Part of a small language model's weights: tied embeddings.
Each number is 500 + 25 x the weight over its row's rms, rounded and kept within 0 to 999. Layers, rows and columns count from 0. Numbers have three digits each. The size before them is the row's rms in percent of the matrix's.

# layer 6 MLP up, 576x96, rms 0.0961, rows 487-559, columns 0-95
088:484516509505519494501511514495493504441507513522505509523467488534506468507531533467493465457481522465518505502517515515436473487505459483499535514493493519522455542464487496494523493518497484497535533447529486490516488498477490501497485505492451517526536478574531526489523517508540449508
083:525488489586504538472500478518551478520540495507452487514498515502487525505505490509471491504525438474517510439500505509484470535506487515538467481488490505513486505491513461530524468481498516504519529512481465511520493515513534483511474491493532498520502429505498505493469537463466520496
101:546506509500525477451506462527479500473528530494493498503501538478505529527516555496502498489515453446519462512501496501489470531487488465484435480501465530464483532465488491515523512494515534510490489487470512538481527505487494462535522513488479484518519470522480482488460534461502546500
095:484468479516510536464493465546515516518511517488567523487473488470513486451505501487477479491461487472452542484502510526484482527475516498458463480538498508513463474442507535513502492474480513505512479524497465484466510484548525491502532505523515515481504498482510540524470444505483494509
103:533475532508459509525479434514508472518467552496491491513470495484476452498516508515497513511489552498493506515508467478490478497517519461469476469501499511516468526519509507480524490513480482491494553457538534467538555514506507529517505465460474551500522515508488499532489505475520473520
101:491458518508512538518525481510511520513487512565485516473493476493484506508487494488525479461516503525478527494482550523518521504497549490551507471493479519477477478514520529493505476513501454503483509528505452481467475547473449515497531495469515452524470532470472494492478543479518460527
104:490461512552490508469500489502473472496539466539497531495515531518499448496533496473496523491509505502475517495513511528451557504505467498478511489430490495449515489497491499529526486442504532527531489475476486510502538507478517472525511488471473497526496518483519518531497541460482540491
098:500431554481533512515526484530514508483487505506484520483494467534447528476502468511541481452461501499478476506457488550463477496454497534482503517549504500476513497523488509480525518541506513526517523493502485502522527505508443499503501510464509518517538499499459476471493509499534509481
102:528516483452492534495510522507496502507497493496499463519501529516498514505529522475462485493495538516527521480534506447514492479506503471519499474479497522492480479475542497564453508520536456561501538486490496451534508508513438507491477498523518533467517528495488526508513472509514488444
123:519524496502500497503537505467507487477518483485522523489522530546495504516510472487470465511498553475427510509531458454482537432500466518522545530529492509470461524517477471504490525508495507522518500544497494502492507489515494469494518520526473454495475470537515503487539518473504518484
098:487521535460501501507500529493481483503506529485522471467500513499481502489489473477470536468486448490497542497510497526481535540495517519536493524489535484484490557501484526495454531442491509539531468517473479537475552509503495516558513469497522519515543497475515465490485490458495504495
092:463544479513528476464525487498464520517516515475511481469477498509472513492472504496471487474518530483526518563521515496499506480522480538531468531506541475486494472442508538509497481545542496503523515514479483499496466496474463474528500481521540495488500482455553498528496492516518531547
107:542482477481555535522504452469509500470514502487519489525525509503506539485532526519543494522531474507511463532498490506487487446474495501527463496491514501470492482483476457562455514509500485518526499499509526481485487526483505477509488442472516498473552536480520545516499517498531481528
110:522516470534489534513527509503513491512501527456506520524455517483476474484532489464469533554484559493490525505530517491543494490496521523501459460480462503525525516465550516497487503537491477497505510526487500485502524522501471460524495558512485533480533500491494476458490518481508470457
095:464521483513478537491482538517492506499512525558505467470472509509470452491539510531465504502474501477421469466490513479505482472507454484497500514506514499504475448488469492539491511468520519504499524489507454488493549506495519515475512486502527527488523449471510510502505542537501525524
100:520475501501499551457532462484522510513511515484477509511482492466485504468510504536500510488556513465526529487481489515513508507509540543460517495511470519506493500498454508488516455466478542442487539542499489473455541514464480462529509485516493472498536507505518466479498508512490544526
107:495542522505510494455465495499487499502464499484470521526482503542479479487515480456475501467525515487475475483497484508452493475468552553541523530518576499508490490510503498455488524487501501494521503487491523533549517512525500528555459498514524492492508476484497477526496476499533461520
097:489530526537474461455508498522514511478511505439503509495429480492501534507494501486496510516532516501466500456455509466494500513469515551498497543509475489519507503523468522498510549529527506487491498477506512472494504538526467497566489490521499514494514494499527456513511501447478548513
107:445461470476500524514481502498481482470475523492467520501488524480453463523529486465474536499490501509475532528543497435445509471519490522497495504528507528484505544527479470505486537505474513544521503504468505503492524537511535532530530482531483497502509485479511520530518486490509466540
102:510505491467476527543514527478535514505497528486516498480527539534490489516496488516527507512510503454507548516506492503495529474490486473498514472471495467456435556550496466462501509453505482508499555511504458482522553475474511511519474479464490491521487508496452518494478499476480509517
113:488507522482528534483549526464515532492510464486500501499481508496475467529501501541542516548524487484482459510473507515536495492465483531548462509479498518512482507510430527494505510503515455553499538450504502497515509490496446491525494513481497490523484521488490500460482459476459518502
100:502475492499479468518496516509499486496486506521539490445505521490478532501560470486502512499490537471535496455447509497478463497512521558490518473454482515494494519494486550497533516493452474494488496453520503485529463526499511516519523465529456542494532496465497516516514516500495448494
096:480460492507542498461487496478518464500516464484486481497550510509519464531506531514520485513539510471483506454516475491480526506492540483473528493513460497483521543539471444529490480507485526514538510520488507488502551455494504509503487478481503495495487536549518505487559525516510476452
098:485506494550513486477498502501525549503436475495465476499470498445480485521480481516501492528495513483490526519501464534474502511460511484512500504520555475494435491495526511505518521535529457496513546502514504471521516529504503499540472499496517515548543535496487509507469516493442515526
094:539506504529462486501496501505546470522497483491483482464497475520480550472482523490563499457504510495481507488531501575507505516474460491482480486534479527465501517489518487494495474528471526516526525436444511505517512489469484512482489504518481501493512475505493536519444519528481490469
087:495484515464533527476501510457494534478515517459491472470473517502522529507495476546490490507469485488484527518585504457501498524454522496466511504475488467502513502468480497471493550498481553511492518461499544507509511501470479533536512503528502512533474553513496507488483514526494478469
096:465547522528526532488481447487484548528536541474517507509488496534512528491523474510521493489521507481526486504469516545461517467533498524487486517504485455465511525504475517506466527502511488488477468487490499524496485494513500519517491483533472519493546555473503485474468524444465518461
090:465494490511528477464550473473548477536513499500522491498481477458486503544527479527511480494495540514477527493518480493513523445514502478474470423531487472493455474522456534501480496531508515505497482512498497523524493525476505477530508520523531485477494496478495525533466468549496494489
105:482509501506496558490463527504476479515437505504504481516504509529482494512516513514503492471553489485470511501453462524522546512501487479506515539454438499502499530471440465512527477459518529508511513489486496495477489510499524498476534496539540489513490527489524520529464550492524514494
092:485499537523496503512471499505516506464527474487525478513481521474494518525497551480557482524530520424455506521496502470471493501511540516521535499491490499490501480446547524462505496497488550507527501494443485510481483465542456526499504522470514529513508488521505512490512459494513481529
109:501487455495547552576504506511468522507516544474521472525478447523486498510504493476499474502510475513520522488496472478506519498449476500541495486539495509497514533537464495479541497539466458514509534453489483488470510516479482513466482448490472510487530518509508505489502525496501512515
098:529530500493559544519531473503458489513491489482475529520511490517474498459509455505484505465476523515498525450491517465493450487459498523501463553476537475521510484509505507470537506507478510514505503527521523514523499516510450537514474501526460491456488458538532485489498495500498506538
114:506533551537513469535537447491535515474491474498520472543490524489492480512489517517484491508506478487448499502522504483507514475529489481462525495511470502494472495485483497491553482519519494522527525514492448496486516536485474473525486505502565445517513466480515537526523505466459525484
098:497498512535502517472481483488473520497549503486504487504451536492502484473519454494454495506484506497508487511527499529462491523481553473496546512524507496472529533523512471480490516501460492500525544507557525442506474506514490511546463464483522474476510509520509507515468499544532448512
098:519491516498546519507514478519508478497502498450502473511524515456492540478500508526445524473453507525481511512514511550494445511527515512480522505537459458452514458537489498519529519477533490489522488502459498465485510496506500479549495455485498521504537507501515539500455518492483526496
086:490525531533502536506500505559519478527478472505498512490518530500524490536504483552492489501517517488492507517457493486494516466486488519508472490493447483483547475495446475441506520513512467472493504493496513517540514481545474486477526486536467503485500527532501471522467513430539502514
094:473456495528516527479482484525485507486495474475525515481544488544521529512491461487523480477505527491508469524533514559525521495461501528492444513491519484466511545477518487468487550493463532500482507471526507503505448491484478477536505519510543461510521471477513465503458524505496505501
101:545483496513538509497461494493473501462528512519479505481524471521455540488467500539465507489520491483461536504469468451549543486476507503519539482493491531480477507490522526489475487540527504475538499505486502458535504505519464507523496530519545522506490517460536468464487479518515487511
111:486510481477483497454530484528463493483488486529561478520486483523470509512510582466502477506530533513494501474537488487514512444501497480479521490499566534478492527527457512488477555474499493512492503466513465520479497510512474469504497495536473512490487516513509522510470469501481462520
103:463511506479486529479517484534518516530474482543516498492465481496492518497485503461485459500530478486470510505508471516467508459521532535479512494484492511497473530515510495547497518469488559498508512480485464485484512550545468547488501500531434536485506496485470534473487496486461494551
107:505483528518551506507518520485537497502490478524490501472501460509548532510534529483483491503486518522530474526510508441496531503491543491529506500526503495482472486519475473572474446519500474516507424509494481475533491489446515490494486481491467515518533523480513521512489503482458477494
100:512522499516507486515503490489483472475517501507491518518471535468535461483516489463499484526477515457513517480487506498483506516488486525514488517507506458511513536474451539492524485496525499522519551516477518498467551543478472462529485428506508494529466507495558447503553506478479497492
091:494496519521483537489483466513463522515529470476469485494517491467507506492515582471463469493495525518490489494552529494521521463500498468485550491487511497451451473506508487511465498517503533522487521470538531502490533504516492473493507503455543466549499491481503529496464527480515513515
098:493516541520507494505469491495510472457534566514469488498483463492470484506518443471472507532566524477467491487472482495442496498519521522483485496513519541494508490463503512491461473510461501486503505500467500484516511552481481524520522545486523512508524544452523507525513499483501478491
101:489486528518513537485458514545560508510470472542503487497499460497461492477491508513480478520510542505524475501492515509456497537468475470536500525515485448460502476473481507472511495487539520479506503533481527469492521508495501512505528495471509505505548480474523526464503482479520450559
097:518505502518460507496477479495455514557516483517542480476510518486530497512504505473498461507493512436499486516492514520498464471509505509554513513504499476512478528447434496534528497560483516467500523496504512515500512476525475505477478471512497482541557503466454462512482492492498503522
109:487461470514499505509467485465479551500540533483465526492495491495454522524531441503479446504511513494524574517486509484518496482482495504461512525467505456521498484537539523482494505480507487506524538479514516500491506499499535503526510462487480506506492521539560482524493494537536482501
108:516476549483548512510474490473522513548499486483568540500481519481493507525514555500515478533503503491498509455498516449496538532504507471500510493509508506511457482463478494506499469504497512505512506491461487550495486482478526502502498474466504547489518484479527473503467454490475493430
096:516491502508512503478498509479470519447529492550474490501539549458511530466513560549509497509514505499490506474496499528504520491503465491501476505529509489492518527497469506493475485509525518514559544500501478515455524509478479518529486485498545452469508498493479462460526541484459456493
098:537506509460479501514508488536469491548517504485524488469498509484528502500519472510543507488547518492488494539524486506472456513516478494494459488504522488492490482533490488488518456549496478515529559505485499498520486527465471487488485536511470485453503452532520450563468523502513506535
099:481506506502457490472514485500468513524461498518486478531475486456464533542512519475515506493490508465494520510504485506528511482495493504458483514522528512526459475516514511558493490462545526524520511496530534465489505545486536526513492470491479483501528497469525554452463451454502485516
093:504537492542490514449515521502543494502473503510502523513473462509461475529510507494469526499510460494486463559471464448474488492540491481484496525521474500510482496486444477463532512511524545519498535473529504521521520457476492483495529485545497527533510487532510528500489501484494454502
105:527443522458490531535474502472529483475511522484518522525513496532528530532534519508508505488528510463472509474522493542484514453479478497518474507504472520516475516517500474501570479451451482476514541523528519490487503515536457507492493485517477485463509466497490517494507450491478500517
089:445494486537504516489528524475466466493528491487488475501496504473501529535493471492492519483519504543481467513496520452521541485456488571478517510523506476507505519494511476484505525494544491533525523529503527509525506499487479485511438442493544488454493504536511524501504503556492499495
099:525505508520520501463504517487460515512508505482508476471542501477508489502519496490521492507471486518473458482486517494505515479534433469482491466501495523478491491508494494498555518563487453540535474487486524567513519556487495485530514489536482539501518450511509517490452478469492502485
105:522446529486491464505500509490484526425497479507518517490496453511508479488531489463489495492510530496532524528492522469506486487467539494538505479527495516511457519508526536526516501522479515506509443459443504500509483494464505459512531482503486517538547508507541543498480513525502500470
120:534443493498491516492537503483503516534468533476498527503493539499488476503516489510518472498527487492526563493472532530523505470525551528478461493523523475498478555486508523507484492525488484501485526489481534500495565478488463459520490484461511491515483503493477457471471498495494471554
092:533484522479466494538515492431493500526481501520511456498494482508494469533492502540506477500502512508500452485459495502469499500503532543449486492480548473460486516507490518506516481533482467499498479468491541525547484478477478509522509486499509554489534456508509482507471488503549513551
098:510502543499499490539503513504445538485547574543482504474530500509502478540522527482471487465450500487516483494485505499527494480475479512441512490530500532483492522480533527479511498499534488474538533506447499482506525512523472478533480506504510507506451507510488458519500521527511475480
105:454488496488535500525508491488514514514458539488525470453474476552470490527523484515507477475497510545513502502501494498528505519473520526508460519513436472551513509498482472511493536471533509494478553493466482491480477544503450525518531481480494471524471536494513535492468476517513495501
090:478431506511535519525447462492497521490532468483520494503508476548495480498534527490494507513476506500486512553460534482462469524469520530553533514499473446514507488442486523477526502486537508526489497465466493496504481495466512545509534504509490490495513526463505491496477485514489500507
096:474467503514508457476525494502485492494452483521546481497520541512474505461556533543509490475424532461498506488471496515532507546467493521541483484491490495504496489498481490537449496491497503504510539486542483475518541475487462507519474477527537494515495485530511508511479509534487497482
106:510520526519495494483546489507479494467493500551515475497536459522469502504479531504453507487489470481495517527534494521477543512497473480504489473497439530470473525536529494517519525524508535469480553463500454523537507503503543516510544493514476501436494498501525513488492480481466493503
097:489479488513482512450520526477455514525493518467495456477479489517431469522513486515498514514522529520471507501497480497511526412515451469481513498534508546536526492524532518496542482500534478528505507478507529506505526509485507497532537467509500505491530488498467510488464476476495471487
098:459486501502495534484491499526520505493525486528535492483507542508517499436498469508509460508512518504500501505496485474538510492490530529516475461496547507515541471556540473503543466496437556495489523534508469522507517532491453476503507462525494486498495526470490509494499462505499454491
115:520483521485486510511492532446514505506496493495482500470463491537458540503489561510523483500541507515458496510493507496532549518496503492494494483467497477526527550521528459499504471510468527476500517458504473543487518461467469526491473481537492471506519470480544474507528542536516487477
103:528504535497478509439524516507519542493508437521481520497496490482477488530503482506491498487512483511421485519548487472535495451470494519498471508528491510481522526472534533521504527499515464453485506478484495523522490453499514486541507503463496493544508533505482467493463539507488496498
106:475517491511464467484517495484543478537552519524485459530510474518474522475510493507501463493557555465491519479487537486541558469481479469498489511502487479515463529478467488489500489565498510494476501504491475529524548496498498531503527513512467505461466523495498507462499493488506518502
112:528513505506530530525533476458484473498509486493505545468492527465521546520494536488544500497487508510486492514486547507503467538497517498511481497482518494510490518479524506528520459539462512489467492498503501515476500511494443463492484509508519426416499496501539477528487475481516516531
097:482500537460528510502459473526490519498508452514497492463491484533502483517502522528545537455514532502497490490480434543523479484508499509488502492483519517463476455522466476515466483509541547522498492483470509497512493526537499513484509462525509512504531542514546498475473471479505451487
117:546484532494492472519511502509489498514525541502519469510493470515509528515543496479504502526494512484526452492519503478531505487449518494508445465450506544465481504537471493505527513493493542493470488500498549493510536480498506505516484472462488506470472484477494492496463548481443560486
101:532511493492521530489494513513479461510494522454539514501485478553460519475406537500506481483504492500514549458462527512507493494493519527522516503494497493541483532499466492477514469496509489506529490453515495474485525488463521526516513474471509538465522479525535491520460534497500497509
106:565455534473513471496480463458521498511519501517475479461564521499507528555519511521486484491521484475476500515534486471515485491482477489478497508476511529519485490480490524514475490498515536474497515497514487519524543529494512509480533554523487504495533508487525475509530456447455531486
# layer 6 MLP down (transposed), 576x96, rms 0.0959, rows 487-558, columns 0-95
100:491491485492473490482488451479502495527488483512487485473474503576513480496462491513508529503520510478494545454503495507497468498500529542528500478504498492462556519495514463512509509454492489514511460542450520508533545518539508551506519517478527473481529534472504488508506452511481511476
082:505485509446499461480492498479511496465465520465527514484486459501534520495501548491500546520507476501506479495482473550513494543487464494498517484518489510505519462536528563477526533560493490506513466523507536487466494504469492503493491468495541546536510498540498517478499527468510467497
100:517476485501559518500494441464477508478521545462493503496508467457537531517478500452521542534542481514502486516479511514490475540492521499500520474476461518506483497501541529494481528512458511506510514510520518512510507507506487478449445489554512492506489476509503484508530454485517464522
084:520512517452513502501474509517513470525486498518513478547506519517479475510476461476473505502547480545523437532520484489490515466483495499519525473486495492493515511503481504521514511555515466497539553513474505534454507504561467477509457480486451526501499486532495520537498519494494465478
091:477565498498485491490561480484483505533506474529531497511521502507484496509511495492518472539545476484518536520500569489487492516488534489514500459512479503507495453492511475541495479455499518490524475525506458510503517532429547495484515502498545511515496471470512495490529472492507494457
105:456511497509499531447511472493490468535523512491488512492529493444519521511512511476524414499551524507492511541499502510513495484473510473524526496482520510473528488482509485541448506502486498508535491509505529525471482528495499507503469478489505465499515508530446502531532469526534448485
097:490488516511493508484497506448523547451498509507488496467458441541473517492510461529468527478545509469517468502474442438531507513473517504533520503547503487504459497509508502472457497509468499514491490485477511489503518529526482517501482520504528531496508534483500536457521506492527510525
105:476502443485494491461521542535479509455488511505550473520518479516490527526493453454477515519469522503508490530517539508526484505515489534512495440521479469479465501557511526460514494491461490521476490494497489501555501495468526486526464524515492503494509484490488548482524512505479528520
078:516471520483480504522522513481475514477559545503500502499514504519481465457512499514513489486488513469506509559451533460517508479504515533486490525579486521467454517514488468490494484461500511506536501482501506468510494509481473511500526536489533491482470539488532464476501512522456461524
111:494482499524448462470506480460500544518522542425529506506503496486477541435457509523507540489478520486527541499483488530497519521530517512507520501509515497499477503518530487492454504506540490498484487510504527483505507525515454544489502491459509509517515528472478532495520472476479491453
101:499453484496510465455472527526460494501505515505494531497503493522548493488502490523487474480463542481463510530530556488504482492481487513534490516454499515472527462518507501527514489566501495466519516466472494511517456501500473485463455515516526521499466554515484538529526514509505491480
096:485513500489462538489502579494483558495488466492526501488535463517451510493530523452509494481533464505472454504489530484505463496483483480514516481496511475454516518546470494495465515529457536471480467488505513477498502466488494516519516547504466493499499526491481507497511503527526507466
106:492511489535457520502513537497485524450491503497490491469504509539477513541487450491467536474453464479504496525475455515480523530498500501560465485502516471537493501463539526481520503495469542508469527493472481519515547495500495508517484563490523547492519513513478491512478481508500506526
077:500487495522510472510517535500499507436532494511463486483498470545488468484509516477524497462491495493487516514441473491498450517495527502473493522533481498500473472514497472471477498501488507502562516479513460528465473486491577524508509510520531513544465525479540509493494523485478515545
096:500509519489474500513493495482507526467484501477468519471519495469505492476462528516495505488538503514568503479446512541518468500523498500496537491513439499465508457549517521537455487460497532507502495548474488513512492497504485508534489469471474466493488550512481521509487530481558511509
094:465509490459494513510463541524517495496496484497517445467496502537507476454531465508476446518550475518482542486502512486489442501480479505488529510497455526513520530542504474479470510517469482479528481508506546524523517510461515486530508504532502517477476522505531517462508480515544500494
093:502483464493544498542519545520461526513450483527503483504496453464505491542541485484512483526511497510535520467470464516492485520557523469490502473491441477486493558459487479524489488495483470507496496511540536513512500530497511498470518495507513524462546478515472526477506505505491514486
088:529483473503514502544505506474497463503473513536513520468527497560487485519511484523504511421467509498500529514534485505498471519533510493543481487520511489522472498484510464477459458495479471510508518499487524492516526483464506488457542537496516508532535461482450461488508539520517487516
094:545519469497496480467534520519546465512510455534491500513557522525543495493478537489482506520522461524514500501485523541503490497493511475539493474513535443482470490459473485536487464479543520512541509502504501536515488478498497477525471501505479468479517517509474487490440522484524488482
094:527488508461519514484508479520484498504517470474498492482475519506488501513533513521464544496512490478493496462517466543521481482448479488566469493499529486505528496500477494495472497523485461536504490463478512518509535516537488478447501500535541549533521474561497503464506519533462485486
123:530507511507492522576483495474537491457506493519479540511503473547511494500497478504474513512501506494525516492517465444460496494524527490524500493551510505470541516490517496515480519503474506479478484451470475523509459535470518427514485527501525493512518465484507501474475480478511472545
094:493509539498504521479512460476480492516491508492490475512532491488520468477477495492502517438482512500432539573528510489462518469491461480472502539555502512460519509514481481468487514475519503506521558549487505486495498466507480510543478525499536496511504521502504508497499461466501527501
092:457502536458557494488515516513494458491498485488475520514486501492500489452538497489489469561480523424477500549527539525519457497483505507524478525482512492514515483504526479546492532484482494507485549507518508491495506530498474482502488502531481448548487493525515500460510518510476491496
088:499451494488455502482482513514536502527489527489482509506498525523495512539533482534485480479512468498506520497495490486514450487535512524498478489470496547502547509471498562537511454458457497506493487486482462527480475464504511525501567514540479490505481482538483481504494456503527510466
094:502472539500472529526524515512530531475509454503468518488481504489427535487473467506501522531485488482506469486491452477529542496511507486554499489530471516496469503456548523476442518452483497508507499554513470513484478518508482481497515523510454514507519528499481523514518497504508484505
104:511492515495533498529497488472539558535491494494490526497550495486472476468492507520484489458530509510528465554476520474528541514510538490499495472482502466533501476476517519530485497517486472492521502511504487479487527500486494494522471453455495475525528486488422488536539458516516483511
086:485483510438476519513529555502473466459546484508503490463484479473511483486515499482505495520485533514495516492533485469525502565502502549469468569462531495487487498459511523503497480504503514507500485496556488463504533486491531515495527493475533470511478483479527511525489473538513506508
096:526529485549526525491498482483518535504482504516525486505477532548494488501490522472474505501478508489549478501505481469486473495524522495497495531460554539503501489509518479573483500516474450489486473487459509503484525464493458483522451465451462486527538477510499511494484514482539505507
107:509472454522488497500492505530497533449497516499499538492538495515530487453467495491489496480510498523476455510511515492509469533475487463495519543489525506512457554518532487559510496513457524510506455501518525507465490554512507477497467495541467511491515533484464453497518484498480537502
102:480504552519486499500505471503520493545547492475514506528564486476492516501486497491496529538473482518524462491473522490433511477482477500494531479516470508467512483475528515505511473509497491520540482546484497514556481529499500488516508493455473518441459488470525485503491495533518453502
108:516495474524497490509491500457460474495460526510532500495518532488479470491525490493506473483530546521459531527503498532482504519530529499518473499483481450491471502454502492525521516495513498501509489502491475516488483495544461518496560543502493513433465494511490556524523461500514556477
095:518495489519504503490447542472561562561477481489483493509532500534494501520470542495497530492496455515558500507493492492494535520484517482525524441511516452510485517444489469514476529500492471491525502485478494508478487498501464498471501530472497483511519507508476498480537527521483486524
110:479487526497508522475476514504472521452497513508498536491536498488537497538487492439494491519507537503516521459509557482542527485470428514521495526541474516478533492531510472477528521498490525538483533529506485484494504482521474447513482493477520499456496497499517454487496511527510465511
086:484451468469544520505487465502458511507485494505475532516567504503518519535563482531494500497531524524529540482480529526529483490518524508493488465511497522495541467501502482508499482555513541491491544443495500491492482496499488468503545494514477504482526489497468455521514461496485504502
106:512497461512487503501447511515456490467497494473521511525537534482477487492491494500486462517517498488489526519496462510471510523499515487511521473495484552495565519535500520469477504514522485533492470474512448522528590484492533483527480507483498520505511492520493495498505471484506454560
082:470465527500525503509500492491555485523492473470528451505546476508491468491461495501477510500472441526473502487504549488505522511525537470500514511516499538513436503522541493553492454485502485465510526497507484528523544499500499503477524476469531538508495510476523502504509478478492545516
097:529525501503485485486483488524525510479509447523478539468479495494488526457546502508474485465501499513524521536518512502504496515510490448534517543473497470493462535506523522499502476526477504480496489517515483496516480497512526480464477545537522539511446500533462535464506539542471545518
112:480510519497489503479509513512508507510495453470476504533497549491471501499559519504529469479492494520525534538508529499431492524476489499514479522494507496497526520514522505492512560507456492518484472507501472504517537498496509492481430504519489457526479523508458571467516468470475498511
104:536476530521530475532463517530532514480446521513531517480454487492474464510506449534491507514529484481474487510492481470531501529503488498454516478486487515524485507486509510508505409478492476500514547554501515506507486495489511493514495515523486454515526497485492471537520544497490533512
108:499513523516521535473502497519493478500535500466509511467520521487531513485472498476508474489459460489515490500469480498509508513450511510491523492526460557488523509442558544503482467528523495527481555483505507487443501526467498504477475502483511484492460498480509518553505493480535482546
113:533536544469513491465504540473499536514543466475561512463456516509490492501466488499480521533489475501477490481483464486515476488501487453545502552472482520496501512456475541516466514521482494481500479524513530506521524481481500534535502478494516522507500467517524470453518483518500471514
099:460484507534485474471536529479547507542528513546513456474508490516511490506510484523493504511518437480494481546485489503472506491467496502527487510483496501524447520514501508572492483509547487445522492505480510522500549465496482502509525500454494520473462474500474527524512532521507501506
096:512462467497499496505540490516519523494483520555525533514502458521507517490516473469507520499493497449473507510450553517479467535494496532479467529535510533516532543491497461478527480490514490521512515541478476514500471481475493519522498503556505538471458530490474466515482493468471496517
090:461511482493473502511561495518496517516503449486480538509527528504553512499511515449525511479514511503474465488499515508466519515488492536497519509540493536503468521453477512452507543544449501510464491454531473526483485502505513483531497510469503502495459503550511499499543491470487501522
107:501496509513492514536488492522528535519445468488519462502540508516479456474488460491472493474532485502476543513503498542503520505484504494472471490513470480479525499504543536474516528487501489524497541509503492528540478499472484438533501474454539487495520534521518508513483504495580484499
084:506492550485538479481535511525499494488566482504504512508492498486442514526480506539533507509512485523476500506502496483546491481499497493481502496507434484470476495545516482483475503439493470535481481522485502500510498486484540558496503508474556528503481501485536529488494546508481543532
116:509490476532525519485518459509481475534502519537508484496570500499524508529474493483517505495497529531485511495467498486459489466477488528499454474505522541485491546477490504519452459518531515509477504525511487511535522529525491465517479485526501507431482509520459517542545477497474494526
127:515467500494529457509445478522474497491514523518508539489466522514498477509562521501454503505475488547468470504462481505467519483483492452526527476500499525520477535492508488513484540516497523475497514525480514550553478494485460469464522501525531500444501476505510500471491537517504493511
095:515499533468447482508489460544556501549476511444491478505479478497541504473517490508486500521529471532500483483490483531475471516480497504510473502500520502484498491486493538485531487528508435487467514488529531501483480516500543522474519581518530512472478499490510502489472482533511524511
095:472518491523461496501514460522524496523523516509508552531507520499495520517450514514489514517540474476519447529482478496480539495486518529540493462543500481524453455497484515539496500511491497528467503513491486489494532511470542495481489506535477473486501501517410484481510507465480485510
097:494490539474493492498473520547508534450517510504516511457485468514561530498521512504501518527494493560448490513498529486485510465459498499471533532498447497496516511497515550527491520489502493514525498522486478547471506497495516501453499467504495456479477499536509459491463490481510461527
088:504461518474533514509449452475480493497506477554490528514513509514480482488497496507516485509525504506501529493502494505530472481456537519455546480545538481518496494483571501523471488508481479487483505479507532499487538531489489525482509492493516494509522482483509518497568492488425475471
104:488479547516501490461542504500546482478544546514506445488504479508497503520467515489524480462518520484503532492490450491472504523506465514468512524484445497520472512511486458574515516486500481512511469481496512536529492462500504470496524474501506501507461461502537516509479510545499489523
091:513495535495500523454536482492521503543521505485472516504529506533488529466522484517506439464468482501513484499502520509519513476482470477482502527493539505483546476527538535516485494502486483465464477461488513466560523464509460527457476517536496520513534527490476469470492487495476474516
112:506453489529545496533477481475502530518477503512512493520468492541499473479518464471474530481486460500479506505513472504484475549507507472492506500511527509543490472519548515470476510528462522565449532498538491527497508490497489468461441510472490505494539480536486505511490502496500530529
115:485534502517551509505486499540511566540539460481501521483452504500484504501488466513513470558474472515482497449506463499518482497518506474536505526493469531524472489519484483513481471489473532480512471496490537519483535488526511458489518487486511531498493520464493482531534494514465455475
120:491510508523493479484520498504549480488517512494479470457506471472489479511520469523482466472487518512518458547528521492499487473482468481518523459523476461524532557517506517511507507508512476467556508536521478514448446512493518530488508547466507468507518492484508484504497539503539544511
091:489431479534497454466569484464510506532509492512494516501494474501505501529543502476486509525507503539510479502524492537524489500470548492455488485479522459509480446516508513502536519510498498513478502512483527474530466478524521477460531490481522514485467463497511509519494557496475528515
111:498494536452450478550479512494490477531502490506486488507507508479473460487498518490531527486466429487522459467472497517505536466478482477470483471510500502537511537519488510520535517473489504494537523499532549520522525532513500533510533489495477470504492498516474477547477524536502524468
106:477545503464476533510510449478505533490544507511493469479535545502510538499491470506441514483503491527508470455495553490463496522512522517477492466518496470547514468502546493552479519503532505484495483530502515520473483479501497475509489500472539526479522474505531469481476465484490507522
090:535510486471501489491519488469503495540520512490493497498518472512518524496527557501555465543469511520460490444481506494519533519489489463484517471472494514440487488565562521509514447465500506518535511523498510471498502477505496506465488471492508492475494502522508503494478488441510516516
093:545525479477547504472487519486480484494512496464470515499467472522524527528489457499478480513500477502515501448492457480491503492480512485488490453503491498457516518534503485473499527486513527467459541498510504526534523490477570542492497524512437474551465525505510518496479483486524505492
114:486502489522502474460526444536483538509461509513500501490487488486508489528508503520463494549498506468481461493490500485467553453479521518504479498505466498443469487469491470518485505476493528502506494488518521530514514522505546536528477495460522497484482517561536502530532530541511457506
105:520478520526497495499497427495540445541496529476487533481468532513519484474523505514501537516482472508452479483515523469516504497475503467508483509463470495560537480508516519518525473477521517436469456491509508515463546480473504520483513492506530482524502492493505465518504523514479510496
082:535536492507527454559482516481444556528491495452462479515497543525524485524455507492482514489498493514517523500479485560515480466497521488509511497473503515472490534524455552505505509464493498467520466466519516502480477513497480493532516520516528485509494503480494493487486479478546480475
117:514468530492496509472539547503492503499512481544536463509508497520459485478500504494504495491520524469511526485482482484495492494498532470510475469505532506454520515476513502492530501485527509511511506474512490535516515466465488505484556466464493478440501438500552554488542495546502527470
100:499527476501528501550504528534528449493468486461493529523515519530519514498460496513503536515497483499528471472478477498493526483536531518530489517517504485511482454442446512511501422507479460531484512472497506484526549467480508502511486503490502515479495476545531509498517501504486471526
106:490538494513495444471512500561485517498506489513546515504508493504484523512499487510449506530510493496487536502507518476507467515527503490464499531458482476500519463517463506482462497488523460477517514509523493428503506529496525494512474516541566478514500451495515485538479538483490537472
097:513514510522516481442524521521502467487497466515461489502544503555500476475530490537495477503494483473522545480530509491506543481435482489521498517511516501497473519475485448461523530461504479501514490491484527481519511489479517504474484496436515496509479513463539553502508542521516495485
112:493507477554524516445507485529512515470535506464484520490457473512532493452497540502507524493486523512479522541477519529476553534490500485468498527486464507486551475544494549505513505493525488486504474549505515468508526488530506500498489468493515504490480544470477474467459497470512507489
107:540550511501488509512492460523477496504526508503495486483498533509528493477466500494502490476489461523472529492488544509540543487452474522488483501476474488520490521519499479466456502520510474515523538566482472541517533480543459478514496469531476469496529464519553478485486508495525505517
106:479481504517447470506506479507577479534475521544476486543506495469472534498492470526493487475548518507513489529513477509488516497532519524475488472483512515490523470466504470500503483506516505460519483497494483496538510520529480473474492521527472543475534457483475522553526510534500501540